{
  "head_dim": 32,
  "intermediate_size": 384,
  "rope_fraction": 1.0,
  "tie_word_embeddings": "early",
  "parallel_block": false,
  "init_std_o": 0.0695,
  "init_std_down": 0.0801,
  "learning_rate": 0.00484,
  "final_lr_fraction": 0.02
}
Each number is 128 + 32 x the weight over the matrix's rms, rounded and kept within 0 to 255. Layers, rows and columns count from 0.

# layer 4 attention output (transposed), 128x128, rms 0.0689, rows 2-31,34-63,65-95,97-127, columns 0-31
[[151 186 141 121 144 125 167 114 146 110 110 135  87 110 168 130 156 172 140 121  98 117 133 134 125 143 152  94 136 157 138 122]
 [132 132  92  86 149 181  95 113 122 178 104 105  87 112 116 104  65 107  97 154 181 127 110 131 125 149 138 117 126 106 106 145]
 [148 157 106  92 165 124 201 115  94 122  40 128  64 105 151  96 175 143  97 105  93 129 169 108  76 107 119 188 142 154  99 107]
 [ 71  94 119  83 173 116 152 114  76 144  85 125 111 129 164  95 131 103 124 144 126 155 128 102  70 140  96 100 161 126 108 164]
 [121 171  99 135 162  95 189 105 129  35 100 158 126 151 146 116 109 108  96 141 158 199 156 127 132 108 136 118 104 132 124  93]
 [ 91 133  86 111 180 139 147 125 113 113 104 102 132  90 158 160 103  94 125 185 133  94 138 114 142 152 165 102 224 133  88 101]
 [112 130 114  83 133  99 157 156  88 162 101 111 133 132 142 105  93 116  96 141  99 134 109 112 153 121 168 190 135 139 151 126]
 [133 121  90 156 143  95 140 204 147 136 129 112 164  89 158 159 163 151 139  89  87 134 123 164 113 138 115 130 161 153 149  74]
 [122  99  86 145 129 110 160  56  80 172 137  90 125 115 118 128 144  88 126 175 129  60 132 138 159 165 119 142 145 142 100 124]
 [125 146 147 154  76 142 128  61 134 120  98 160  76 143 156 127 155 108 126 146 171 117  94 100 169 105 140 127 118 112 145 163]
 [ 36  95 224 130  41  96 103 110 112 133 109 163 135 107 153 142 172 147 136 130 137 197 157 155 144 129  96  63  68  91 100 135]
 [137 121 117 108 131 155 117  78 133 136 150 150  94  93  59 134 115 185 151 160 141  95 155  85 139  80 133 181 126  93  74 161]
 [ 76 143 160 108 160 102 132 177 135 113  98 145 157 151 176 156 129 109  93 100 127 103 146 186 128 173  96 162 185 120 179 131]
 [ 65 108 128 108 218 108 120 155 101 122 101 120 157 142 162 137 138 146  55 126  81 116 162 192 122 141  96 130 142 194 105 170]
 [ 93 205 184  93 152  87 117 119  86  66  96 133 106 107 182 182 181 166 132 122 180 156 134 198 176 142 111  95 112  57 144  84]
 [150 146  66 117 142 177 106 132 152 119 108 162 160 154  93 177 137 126 174  77 120 153 112 154 132 115 166 102 144 140 143 154]
 [ 84 161 165 109 140 106 157 102 128 150  94 117 167  83 120  75 140 141  99 137 103 174 162 149  94 140 132  94 107  76 127 114]
 [ 65 108 109 137 161  89 229 153 134  99 154 135 212 113 118 124 152 109  97 128 211 154 129 132 148 197 144 173 106 162 159 135]
 [172 145 132 131  96  99  97 135  73  86 125 158 159 172 169 156 108 140 145 137 158 149 108 137 129  90 154  99 138 133 126 142]
 [ 53 127 179 136 115 105  70 132 123 128 126 145 136 169 162 147 102 115 134 104 148 153 179 115 145  67  83 143  87 150 156 113]
 [154 165 129 151  68 107 176 168 131 140 175 109  76 106 129  94 119 136 141  87 158 136  99 136 150 189 165 146  99  77 138  98]
 [139 112 121 147 162 126 149  92 156 117 158 113 159  95 122 108 165 119 142 138 123 103 111  86 157 141 129 118 154  97 134 141]
 [130  61 192 139  72 135 179 122 122 161 164  88 114 140 149  77 133 179 181 138 148 113 133  72 127 113 155 153 134 121 136 177]
 [101 137 135  88 129  75 115 129  73 137 119 131 143  84 154 143  84  98  71 167 126 150 198 166 117 138 131 159 121 125 118  81]
 [ 80 163 125 143 209 113  81 121 191  82 101 144 197  87 103 116 134 126 108 189  64 106 130 112 158 135 135  85 137 102 123 168]
 [ 71 141 161 106  92 107 111 214 102 153 171  84 107 161 134  91 126 128 139 138 129 111  90 135 169 140  94 170 114 124 130 119]
 [128 128 116 122  97 106 118 158 148 164 129 113 107 139 152 111 135 105 131  84 136 118 143 162 127 157 152 153  96 120 115 111]
 [ 89 129 168 202 143  99  86 114 154 130  90 129 141 144 169 179 124 133 142  75 169 195 145 129 181 155 126 138 146  86  99 142]
 [145 111  75 158 129 206 172 110 190 124  98  71 129 179 129 143 150 133 198 119 143  74  98  76 138 178 106  76 160 115 147 120]
 [ 70 129 156 103 148 118 124 118 117 118 129 165  79 133  94 127  68 170  86 134  95 105 146 155 136  91 155 155 119  99 106 117]
 [120 128 195 150 112 118 168 145 121 133 142 135 145 129 208  94 118  80 135 137 181  91 180 129  86 178 151 120  92 125 115  97]
 [133 160 148 109 139  86  87 163 146  87 105 155 147 124 176  99  75 140 142 102 141 135  91 128 187 112 136 108 122 158 128 112]
 [135 109 102 115 135 135 163 171  54 142 173 102 135  84  90 104 154 133  85 115 127 122 152 168 152 162 133  94 153 129 101  78]
 [121 145 153 133 107  92 154 116 108 127 129 117 123 118 167 166 126 152 141 111 109 133 153 133 139  94 127 156 119  94 112  96]
 [130 178 144 146 180 138 171 110 145  55 121 142  80 116 159 149 124 110 121 127 130  83  58 111 117 164 148 167 116 140 169 119]
 [150 111  95 101 111 132 136 134 156 178 140  95 118 139 130 115 140 124 135 150 147 178 116 126 108  69 150 124 100 127 122  90]
 [105  69 192 156 101 131 145 146  93 171 150 139  80 135  76 126  91 127 134 123 114 130 176  94 106  91 102 109 110 111 128 160]
 [128 127  84 134  91 102  94 106 111 129 132 154 148 129  87 113 179 111 120 128 124 116 150 113 146 156  98 116  74  78 134 194]
 [108 154 194 137 123  87 132 103 112 100  55 122 136  89 107 170  62 132 163  96 133 203 109 115  69  87 181 117 148 141  74 180]
 [148 115  97 158  41 134 161 135 191 153 157 165 132 151  66  70 110  42 145 105 115 111 131  83 164 120 116 138 116 136  90 115]
 [ 92 122 140 119  98  71  98 100  89 125 146 102 166 204 163  42  91 141  84 111  49 129 151 154 150 116 154 192  82 113 150 128]
 [ 85 102 120 119 150 151 109  96  90 111 103  92 117 112 136  98 136 119  95  82 106 118 127 112  67 129 149 152 105 108  86 208]
 [160 177  96 117 129 141 140 174 120 137 185  68 119 149 103  91 200 172 140 142 108  74 181 106 125 120  68 119  77 127  86 129]
 [102  84 159 120  65 157 148 120 155 162 174 135 118 116  98  87 182 149 133  92  61 146 102 128 134 126 146  83 117  87 157 151]
 [ 89 113 200 155 139 120 120 177 108  69  86 148 106  98 159 161 159 165 104 133  92 185 155 145 129 132 125 125 170 126 178  58]
 [139 132 143 148 170 136  90 128 103  48 149 114 171 120 101 171 125 155 150 159 151 107 111 168  48 125 143 117  88 134 101 134]
 [136 102 125 160 157 163  81  92  84 147 114 105 129 137  89  69 118 131 120 129 132  83 107 139  97 155 117 121 117 167 117 125]
 [140 150 103 171 129  78  75  87  90 102 174  99 255  87 180 149  74  97 192 130 181 211 132 146 133 115 154 100  63  78 119 116]
 [105 156 122 146 183  66 183 163  97 127  73 130  94  80 114  84 172 122  79 143  80 112 143 150 125 154  85 123 116 117 104 178]
 [115 146 137 100 158 108  96  90 116 119 105 136 160 132 170  51 141 132 140 157 118 148 128 146 161 128 133  98 124 132 135  94]
 [ 67  88 141 144 199 149 139 157 152  71 146 144 104 150 132 213 109 196 175 129 159 136 132 174 114 134 135 107 130 127 131 110]
 [143 107 147 113 139 148 125 102  45 159 153  74 135 114 108 123 142 136 171 100 112 100 142 118 116 124 138 160 123 118  80 123]
 [150 135 145  90  78 105 133 161 117  97 126 153 124 113 111 151 119 139 131 134 146 175 135 122  61  93 163 115 105  81 125 171]
 [103 168 150 117 141  99 154 165 107 121 107 158 115 109 131 164 123 113 109 119 160 168 143 152 142 120 162 183 116 146 112 149]
 [ 47 154 171 142 150 133  99 103 166 116  62 168 129 111 111 120 145 105 110  88 102 166 132 174 106  57  89 113 169  64 118 103]
 [127  81 124  94  81 145 136 127  98 174 123 135 136 126  86 162 151 118 145  88 138 127 146 152  79 120 153 116 111 125 135 150]
 [167 133  41 137  94 163  99 143 119 161 117 139 139 109  70 139 121 100 149 154 159  82 124  88 115 136 131 119 161 126 131 157]
 [165 150 130 145 143  85 148 149 131 103 181 147 168  41 157 168 139 119 161 138 175 175 177 158 104 174 138 143 125 143 156 148]
 [107 170 136 180 147 135 135 144 146 128 109 191 113 141 167 110  35  89 123 153 129  74 135 112 154  76 165 133 167 115 158 144]
 [126 140  97 160 126  85 111 141 115 112  94 106 176 107 107 181 157 141 232 147 193 136 138 143  89 156 137 160  81 118 139 152]
 [ 77 122 104 103 120 103 147 136 104 102 161 130 131 123  79 138  76 119  77 166  99 113 166 107 128 141 134 163  96 175 155  90]
 [131 148 117 127 115 133 152 207  75 158 151 155 101 175 102 203 233  86 143 125  21 183 145  84 160 127 124 138 111  96 169  27]
 [110 154 107 126 108 125 137  95 102 113 161 102 142 131 126 194 155 138 134 122 128 120 113 126 154 116  80 152  92 166 122 182]
 [141 135 118 122 101  74 153 174 138 106 133 122  79  87 109 106 176 100 122 131 163 104 107  95  84 131 176 173 116 127 151 129]
 [ 97  87 152 114 148 177 133  68 128 111 128 105  70  91 138  89 141  93  87 173 113 153 171 171 125 152 160  88 104  90  83 195]
 [147 152 170 131  67 138 178 226 103 122 129  97 145 125 121 134 141  84 174 116 124 142 130 142 121 165  80  78 144  53 124 134]
 [119  68 128 117  70 130 151 107  88  70 117  84 175 135 112  58 104 118 112 103 146 143 114  93 101 110 141 135 111 139 174 185]
 [140 180  97 108 153  98 123  95 136 108 184 152 220 147  94 123 126  66 191 102 123 212  97 118 124 129 141 150 141 130 184  59]
 [146 141 126 158 119 115 131 122 140 127 159  61 134 150  92 130  86 114 140 167 121  71 122  51 162 129 156 184 167 206 125  75]
 [129 112 122 151 155 138 147 124 151 128 181 154 142 149 117 170 114  75 148 143 155  87 120 161  74 153 119 135 151 102 188 128]
 [149 107 142 202 142 161  87 123 161 133 117 154  74 138 147 112  71  64 157 202 124 143 121 129 150  82 153 130 118 130 153  91]
 [ 82 138 191 169 142 109 111 110 138 127 115 146 167  85 142  91  95 133 172 130 149 134  86  66 120  95 135  82 187  80 162 178]
 [169 128 137 178 105  65 136 197 162 126 111 124 133 184 127  95  88 161 147 142 146 163  91 137 113 122 120 105 163 118 160 158]
 [148 128 107 118 145 101 171 213 103 111 207 214  98 148 162 161 176 132 104 134 126 152  87 132 163 144 132 122 117  70 166 100]
 [ 93 150 152  79 201 108 209 202 148 160 132 121  96 136  92 149 121 145  46 128 154  91 135 189 134 181  98 140  81 139 169 101]
 [139  81  77 101 144 127 103 126 145 116 148 194 148 142 119 121 131 142 134 177 142 141 104 139 112 132 130  91 157 147 105 136]
 [101  56 158 116 107 105 115 106  88 111 142 216 104  74  95 159 114 138  65 118 135 194 121  99  94 100  72  53 142  83 127 146]
 [174 124 142 130 124 113 123 143 137 114 148  50 178 127 161 159  78  89  97 145 152 104 101 117 142 102 113 151 138 198 154 147]
 [ 78 126 162 143 122 118 137 142 149 152 162 150 129 110  85 126  89 146 155 137 106 121 130 139 145 172 133  96 117  95 104 141]
 [164 148 113 121  64 136  85 143 139  50 126 105 140 136 132 121  42  94 119 127 146 159 162  87 101  92 142 189 170 124 127 135]
 [134 130 156 167 103 114 107 198 150  68 181 115 144 152 143 163 124 137 104 132 141 119 176 188 119 121 176 148 145 146 159 118]
 [140 144 173 122 103 105 118 168  86 111  96 158  71 132 110 120 119 111  83 144 143 114 111 156 149 154  77 158 158 130 137 145]
 [111 129 131 120 118 138 141 135  89 141 111 113 133 155  98 142 149  78  85  73 116 159 103 129 100 118 120  82  63 107  65 168]
 [122 135 133 152 119 112 196 151 131 107 107 101  61 145 139 118 152 200 145 159 102 114 167 111  89 149 114 135 124 161 143 130]
 [140  82 161 165 110  77 128 134 124 141 114 111 131 133 163 113 175 176 156 148 110 127 126 120 131 140 115  80 125 111 160 152]
 [153 161  73 125 117  88 129 125  87 128 136  67 157 154 110 146 172 102 129 128 148 129 133  85 193 154  73 132 177 159 123 107]
 [123  76 114 162 165  95 116 155 119  89 145  79 166  80 119 104 154 145 118  97  71 115 178 107 233 148 111  59 128 114 106 137]
 [ 96 147 138  66 170 102 128  75 155  80 124  78 124 179 108 123 122 106 157 178 121 141 137 110 152 118  90 118 139 153 103 135]
 [106 166  84 137 142  94  95  92 100 150  78  87 101 122  97 122 149 159 149 145  82 128 105  87 115 111 165 142 139 159  86  89]
 [144  54 116 107 128 117  81 124 185 161 213 122 163 146  81 171 162 112 126 147 129 100 148 106 130 123 114 143 167 142 187 149]
 [113 144 123 129 156  91 150 135 169 115 149 109  99  73 117 102 163 158 121 157  76 160 159  81  83 110 124 160 134 126 175 144]
 [ 98 102 119 113  97 102 148 187 108 111 164 120 118 120  80 116 124 106  90 112 112 132 175 110 108 144 154 159 176 129 102 128]
 [159 166 142 103  99 116 114 190  82  86 141 116 114 174 146 140 127 106 146 102  84 143 115 170 113 100 143 111  89  94 143 143]
 [ 82 224 118 155 105 198  82 204  98  89 121 145 103 141  87 169 113  97  91 124 122  96 213 140 134 161 159 139 164 146 171 131]
 [128 115 141 131 118 129  89  77 179 115 115  93  95 109 175  93 137 123 146 167 115 147 192 118  69  56 178 132 113 184 158 178]
 [111  36 149 105 192 131  69  68 163 107 153 134 169 115  99 154 109 224 107 125 152 166 115 171 158 171 117 136  63 133 104 184]
 [119 130 108 183 110 109 197 209 117 138 111 152 148 160 157 167 178 154 100  84 127 127 142 154 185 163 181 135 154 103 139 116]
 [144  60 166  69 133 110 127 168 125 122 181 186  94 157 167 159 163 142 119 135  49 192 121 168 124 103 123 170  77 121 145  68]
 [ 58 158  47  57 113 151  99 105 147 105 124 168 127 128 124 109 170 140 174 145 121 163 176 103 164 110 117 143  94 148 111 120]
 [111 109 132 180 125 107 111  71 133  99  81  87 112 153 155 163 142 121  87 128 203 120 208 104 136 150  68 184 131 153 154  91]
 [134 143 134 106 164 110 105 116  71 149 157 138 149 148 124  98  60 166 107  77 141  51 173 185 107 141 208 201  59 162 149 151]
 [ 94 154 203 178 152 178 142 187 169 177 192 120  80 148  62 155 169 179  93  94 120 119 163 112  93 195 162 149 146 114 118  58]
 [115  81 123 110 155 125  94 130 126 167 136 127  64 101  76 139 151 128  68  67 120 120 134 126 126 115 120 123 104 129 109 205]
 [162 200 168 134 123  84 116 188 150 140 158 159 125 135  72  84 126 126 110 129  76 165 148 128 155 123 120 162 159 111  54  64]
 [ 97  92 186 141  93 111 127 161 149 111 141 158 178  97  95 138 147 137 152 101 144 184 151 146 125 118 157  88 139 177 176 113]
 [140 108  91 146  80 157 170 102 107  82  94 102 134 141 135 119 121 110  91 134 112 138 181 186 112 106  58 129 141 103  82 106]
 [ 98  32 131  91 140 177 158 112  68 111 131 127  62 155  80 155  70 112  92 161 144 164 129 154 114 160 124 125 145 130 131  92]
 [ 79  88 181 125 136 122 168 145 156 152 119 170 111  95 234 112 154 172 134 154 145 183 169 114 154  94 203  78 183 104 164 134]
 [150 135 115 128  99 148 124  93 176  81 130  96 150 141 171 167 202 152 138 114 161 154 116 127 192 130 107 163 124  91 206 191]
 [ 52 127  72  95 101 189 151 130 161 120 126 195 172 126 160 112  76 137 121 148 157 104 128 126 129 141 118 161 147 122 116 112]
 [107  89  99 117 141 180 147 159 215 122 200 107 167 189 127 116 160 153 142 122  85 190 103  43 152  93  81 166  66  63 128  96]
 [121 122  74 108  66 148 122  84 125 186 145  98 154 170 156 132  86  53 120 131 152  92 121 142 116 150 115  87  63 145 233 115]
 [100 161 145  58  71  70 205 143 133 134 118 107 203 144 127 147 133 157 117 131 142 117 112  83 137 104  77 194 137 116 174 170]
 [ 54  78  99 105  91 103 196  93 120  99 129 187  76 121 112 118  96  67  88 112 106 164 156 184 113 121 129  65  77 132 148 231]
 [ 97 124  84  82  99 183 158 169  99  88 100  32 114 126 188  77 132 155 179  95 115  78 196 142 193 190 149 165 188 167  91 140]
 [115  79 115 139 110 107 103 147 178 127  97 144 116 106  97  67 110 127 120 135 107 112 176  97 100 107 167 135 132  97 111 160]
 [100 127 139 113 130 151 208 115  89 159  85  75 102 106 132 147 148 139 146 110  95 110 160 107 151 192  86 160 102 124 132 105]
 [135 133 152 176 134 110 193 108 152 152 126 137 154  82  91 140 101 165 136 138 102 161  96 133 128 161 171 149 120  62  75  75]
 [105 112 143 127 170 154 173 103 115 117  99 129 142 130 103 152 117 139 156 165 108 127 131 114  95  92 134 137 190 184 180 110]
 [122 130  53 118 147 103 151 134 140  97 134 144 152 100  89 107 137 142 133 114  98 164 132 107 189 107 119 133 141 175 126  78]
 [112 133 168 137  82 130 176 147  81 113 119  82 169 145 149 134 150  83  95 138 187 150 171 101 160 109 179 113  76 114  85 145]
 [144 116 140 144 122 171 135 105 161 136 122 170 121  67 136 113 143  90  85 135 196 129 116  97 101  98 129 140 102 145 104 131]]
# layer 4 attention value, 32x128, rms 0.0567, rows 2-31, columns 0-31
[[142 116 131  78 116 145 122 127 105  87 105 114 139  94 141 179 127 160 119 153 122 167 135 145 165  65 192  72 176 120 141  99]
 [139  64  74  91 186 102 167 118 108 154 121 158 160  93  75  70 173  99 152 170 163 134  98 165 162 134 148 121 149  93 170 130]
 [ 93 112 127 134 201 100  95  71  68 103 113 235 107 169 115 113 122 106 120 147 156 150 133  98  87 171 126 136 135 140 104 138]
 [101 155 174  72 168 143 128 143 163 152  86 105  66 168  28 124 130 113  95 162 111 131 116 193 138 178 127 136  92 166 108 160]
 [149 162 126 109 147  95 115 151 136 158  91  79 101  62 185 160  97 114 138 142  96 106 146 122  97 139 108 111 131 126 159  79]
 [113 163 153 143 162 119 172 134  98 148 112 165 151 128 170  76 118 169 164 119 148 107 173 138 150 146 140 106 152 177 118 114]
 [106 117  88 101  94 143  72 154 108 134 134 163 148 165 131 122 104 163  94 116 141 130 137 133 170 147 194  90 103 126 131 124]
 [119 125 154 122 125 153 150 176 119 117 123 157 205  81 143  99 128 125 212 140  93 126 141 131  37 191 160 175 109 173 139  83]
 [111 152 108 163 133  89 120 183 159 119  93 149 151 160 106 133 139 133 138 111  93  76 119 148  97  97 135 114  54 189 126 120]
 [181  94  94 135 126 205 146 122 124 127 126  68 148 108 200 216 154 126 131 141 134 108  91 109 147 142  83 138 144 124  77 201]
 [104 131  92 116  97 194 124  95 137 150  79 119 114 119  61 133 108  59 162  88 185 154  55  68 150 142 111 141 153 135 123 120]
 [ 92  55 131  98 143 139 158 226  93 124  86 189 159 123 128 126 141 118 159 142 115 152 164  99 230 159 176 112 102 158 151 160]
 [164 129 178 131 109 129 171 133  85 132  87 160 104 122 147 148  98 123 100 146 107 196 122 122 175 160  75 164  97 165  91  99]
 [136 124 181 111 133  94  69 190  74 109  88 137 117 144  94 203 122  84 104 141 155 144 150 144 129 144 142 230  95 124 112 100]
 [ 90 148 168 120  97 106 139 166 133 143  88 115 130 109  57 137 142 166  73 145 159 113 149 159  80 101  59  63  83 154 158 117]
 [ 71  72  75 155 123  77 150 151 150 131 135  99 123 107 134 173 116 103 131 153  94 137  94 162 176 159 150 175 136  78 102 193]
 [114 132 166 144  83  94 137 100 111  76  76 115 231 113 130 131 149 140 158 145 183 162 167 113 105 145 128 132 163 166 168 136]
 [109 112 187 139 140  41 169 170 151 104 142 112 139 141  85 118 109 127 166 110 129 111 177  94 107 191  43  92 146 153 125  84]
 [134 119 170 126 144 174  82 100 133 161 157  96  94 150 154 172  83 152 210 181 220 147 138 115  95 125 211 142 125  78 132  94]
 [138 134 102 113  88 171 135 102 194 248 132 153 134 168 127 167  97 134 128 125  85 125 113 109 160 167 111 100  57 103 147  81]
 [ 93 214  97 177 152  14 143 151 107 119 140 139 115 102  54 116 106 117 159 102 102 109 152 124 172 159 126 132 106 144 160 126]
 [ 67 166 185 120 116  57 148  88 154 137 150 122 134 115 161 103 120 121 130 152 159 160  99 100 159 130 137 102 144 129 127 141]
 [127  99  98 130 171 127 136  62  78 149 141  86 100 183 135  90 188 174 167 138 100  74 135 148 162 188 108 142 103 169 147 135]
 [ 90 132 189 192 128 187 121 146 101 188  44 113 136 110 106 108 144 149 157  79 103 122 162 129 127 134  66 116 154 156 109 172]
 [120 166 115 175 144 134  66 170  96  85 197 107 169  42  86  95  87 130 181 148 126 119 100 205 161 165  97 140 160 102 170 134]
 [138 133 160 169 105 123 127 127  91 184 154 121 170 115 138 131 179 148  91 137 177 121 102 102  84 132  97 125 104 162 110 115]
 [159  83 137 169 122 119 127 124 149 170  97 128 122 129 172 107 140 115 156 147 153 157  80 153 130  68 114 131  82 148 156 185]
 [131 124 147 171 170 124 109 120 164 128 113 196 130 150 150 147  89 135 172 175 134 112 145 162 141  92 140 147  83 137 120 129]
 [188 173 111  96 159 158 133 122  82 118  75  81 134  84 114 124 126 121 146 118 100 127  63 121 144 162  89 123 111 114 102  90]
 [165 125 136 137 143 109 130 154 162  91  91 190 100 173  85 131 150 144  85 153  78 129 137 105 112 167 125 144 144 137 146 136]]
# layer 4 MLP up, 384x128, rms 0.0804, rows 0-23, columns 0-31
[[108 143 163  58 102  92 150 181 119 204 155  83  92 120 179 175  82 151 125  98 150 156 180  88 106 111 141 136 132 121 150  92]
 [ 89 155  94 100 181 170 128 178 100 119 122 111 115 150 100 116  64 144 111 156 190 134 151 136 115  90 172 116 151 170 123 161]
 [117 138 162  92  90 129  90 133 211 127  56 213 142 151 168 178 136 119 159 140 159 131 160 124 156 115 161 138 124 119 125 110]
 [ 91 122 144 144 127 120 152 118  94 164 116 165 134 116  94 136 115 146  88 163 123 161 135 147 106 116 138  88 153 136 112 145]
 [176 147 132 116  70 139  89 154 143 173  62 166  87 146  76 122 186 128  52 217  89  87 133 176 140 152 110 126 146 195  67 136]
 [145  90 148  24 165 138 139 131 170 119 128 209 126  96 139  76 124 177 104 131 156 104 132  90  79 104  69 103 123 176 144 151]
 [154  88 199 101 192 131 132 129 165 108 100  87 147 132 112 127 160 148 114 130 132 120  98 151 142 187  83 127 123  94 119 138]
 [117 181 101 110 124 171 117 131 164  99 137 169 141  44 169 167 108 134 117 152 109 155 185  90 202 143 138 134  95 166  94  97]
 [175 158 143 169 148 166 180 115 161 134 121 149 139  70 178 159 109 117 169 175  90 128 117  94 106 151 111 159 139  96  96  74]
 [ 72 146 143 142 165 122 172  96 151  89 160 133 155 138 146 149  71 114 127 178 138  70 131 138 161 162 162 141 111  88 122 102]
 [126 171 142  60 124 122 129 114 162 106 178  88  68 127 170 163 152 137 135 111  71 140 102 135 122 115 111 114 137 166 125 108]
 [124 120  91 189  83 132 111 107 124  80 162 122 169 126  60 155 191  89 124 126  96 132  83 171 163 158  96 124 101 160 126 156]
 [124 125 117 133 185  96  80 194 180 134 154 149 127 102 142 114 182  66 108  79 131 157 174  77 109 138  59 113 110 148 109 138]
 [105  60  86  76  50 110 116 206 110 116 128 152 156 159 133 145 104  73 160 153  96 106 136 117  84 155 137 132 145 102 141 167]
 [121 118 149 175 141 155 108 104 149 144 168 137 176 103  98 133 110 160 167 187 162  86 114 169 161 134 166 141 133 143 112 123]
 [ 96  51 148 122 119 141 172 123 140 130  56 198  70 129 119 116 113 134 183 141 127  89 104 165 117 156 149 170 170 104 144 115]
 [154 149 228 179 108 129  95 147 105 139 123 111  89 173 133  88 127 157 163 121  88 140 105 146 159 197 147 233 168 125 115 128]
 [154 126 136 103 177 131 138 105 143 128  94 141 150 146 139 166 135 150 111  81  98 121 136 145 136 153 102 131 124 101 159  89]
 [135 133 113 102 107  60 136 159 180 106 127  94 152 113  75 115 137 168 105 177  59 153 103 106 124 158 149 202 146 184 130 108]
 [ 75 165 142 192 135 128 175  84 100 134  76 132 117 133 134 130 131 130 172  48 170 155 129 158  91  92 108 174 126 132 171  68]
 [ 73  62 114 103 139 129 209 136 168 206  90  98  80  59  68 181 154 127 108 150  68 123 172 138 133 179  80 110 135 109 167  70]
 [144 189 162 179 131 108 141 133 160  97 128 102 134 137 159 171 142 152  91  98 127 139 133 120  68 137 100  77 112 136  86 156]
 [147 110 112  75 120 134 149 125 118 167 104 161  43 133  63 121 180 145 173  58  83 116 165  82 150 151 113 134 127 114 131 136]
 [150 163 170 113 102 145 135 135 150 114 145 146  72 150 160 144 147 108 133 185 158  93 166 125 118 123 104 115 109 127 156 174]]
# layer 4 MLP down (transposed), 384x128, rms 0.08, rows 0-23, columns 0-31
[[143  99 116 141 100 111 103 118  45 117 193 142 168  50 133  94 113 166 176 156  93 120 180 170 126 154  95 106 159 155 139 138]
 [105 126 160  99  75 135 143 105  79 114 110 139 151 125 114 177 182 163 180 121  97 126  94 145 137 143 102 105 120  75  57 105]
 [139 158 120 124 173 139  69 108 122  70  98 122 125 142 139 145 151 119 141  98 103 160  72 150 129 123 147 142 132 154 126 165]
 [170 126 117 132 154 150  88 155 111  87  88 136 155 192 143 161 147  89 148 122 103 143 128 129 133 126 122 111 147  86 167 100]
 [123 195  56 139 106 103 106 108 163 146 170 106 125  66 101 152 142 208 101 141 157 165 171 116 132  95 168  83 171 128 128 103]
 [ 99 126 137 182  97 103 148 138  90 166  93 171 126 134 129 190  94 143 122 124 215 151 168 144 117 129 191 140 124 152 105 171]
 [ 92  84 136 122  99 135 142 161 133  78 177 170 161 132 166  84 135 139 155 219 126  85 124 108 144 123 140 119 179  91 111  88]
 [126  96 100  48 106  61 124 118 118 213 112 134 163 127 105 108 172 140 150 112 114 100 157 150  91 200 130 118 133 166 127 109]
 [115  70 147 170 149  83 172 113 135 134 121 134 138 174 131  64  70  87 137 143 135 152 166  86  94 105 107 133  88 136 154 160]
 [133 101  98 180 109 126 155 157 135 128  91 149 183 110  85 104  98 138 152  80 167 153 114 110 105 153 129 119 106 148 135 163]
 [ 80 101 126 115  72 110 110 143 132 161 159  99 190 156 128  68  58 127 105 140 142 169 124  90 147 105  79 115 144 133 126 110]
 [106  64 196 178  53 123 203  83 132 161 147 110  91 110 106 105 182 114 113 181 159 109 157 136 105 121 201   7 133  81  91 179]
 [121 102 163 118  95 100 122  80 162  94  54 132 207 149 117  92 130  90 129  87 103  88 140 137 205 189 130 121 133  98 115 165]
 [134 119 116 107 114 186 159 113 135 134 121 165 102 153 144 110 121 146 145  63 138 156 109  73  89 130 121 119 165 164  98 121]
 [143 122 125 118 120 153 177 141  65 101 157  90  87 138  99  92 147 121  93 101 109 145  98 120 142 163 142 120 155 127 125 161]
 [ 90 151  92 156 187 114 143 115 157 122 152  85 196  64 113 153 115 112  73 116 111  61 157 121 141 127  95 104 121 128  68 156]
 [ 93 103 125 115 155 167 143 101 208 119  96 130 105 154 123  90 101 198 111 124 163  74 116 163 135 148  91 176  70 141  69 106]
 [118  96 130 133 116 118 108 111 140 124 163 133 113 103 185 127 153 143 152 176 113  69 128 131 166 102 128 163 119  86 147 125]
 [171  96  99 147  93  89 112 102 114 126 177 128 168  94 136 179 175 113 181 104 136 130 124 171  89 196  97 153 145  64 127 161]
 [141 139 121 122 143 153 203  81 138 137 125  64 144 155 126 109 151  69 124 101 124 156 179 153 104 141 145  93  86 152 173 101]
 [102 156 129 157 139 120 125 122  63  31 168 156 203 117 145 124 186 145 159 132 206 105 108 125 149 123 133 126 121  97 137 185]
 [ 97 100 148 138 126 147 187 158 162 159 116 126 182 150 128 143 154 120 134 149 184  97  68  94 105 118  61  85 124 169 113 116]
 [146 107  92  94 119 119  78 124  77 137 116 117 137 117 195 178  89  70 167 151 152 126  95 123 137  94 139  94 156 148 162 117]
 [130 106 111 147 156  97 131 130 116  98 121 129 174  75  92  91 130 116 169  58 130  97 111 115  82 158  76 115 185  97 141  67]]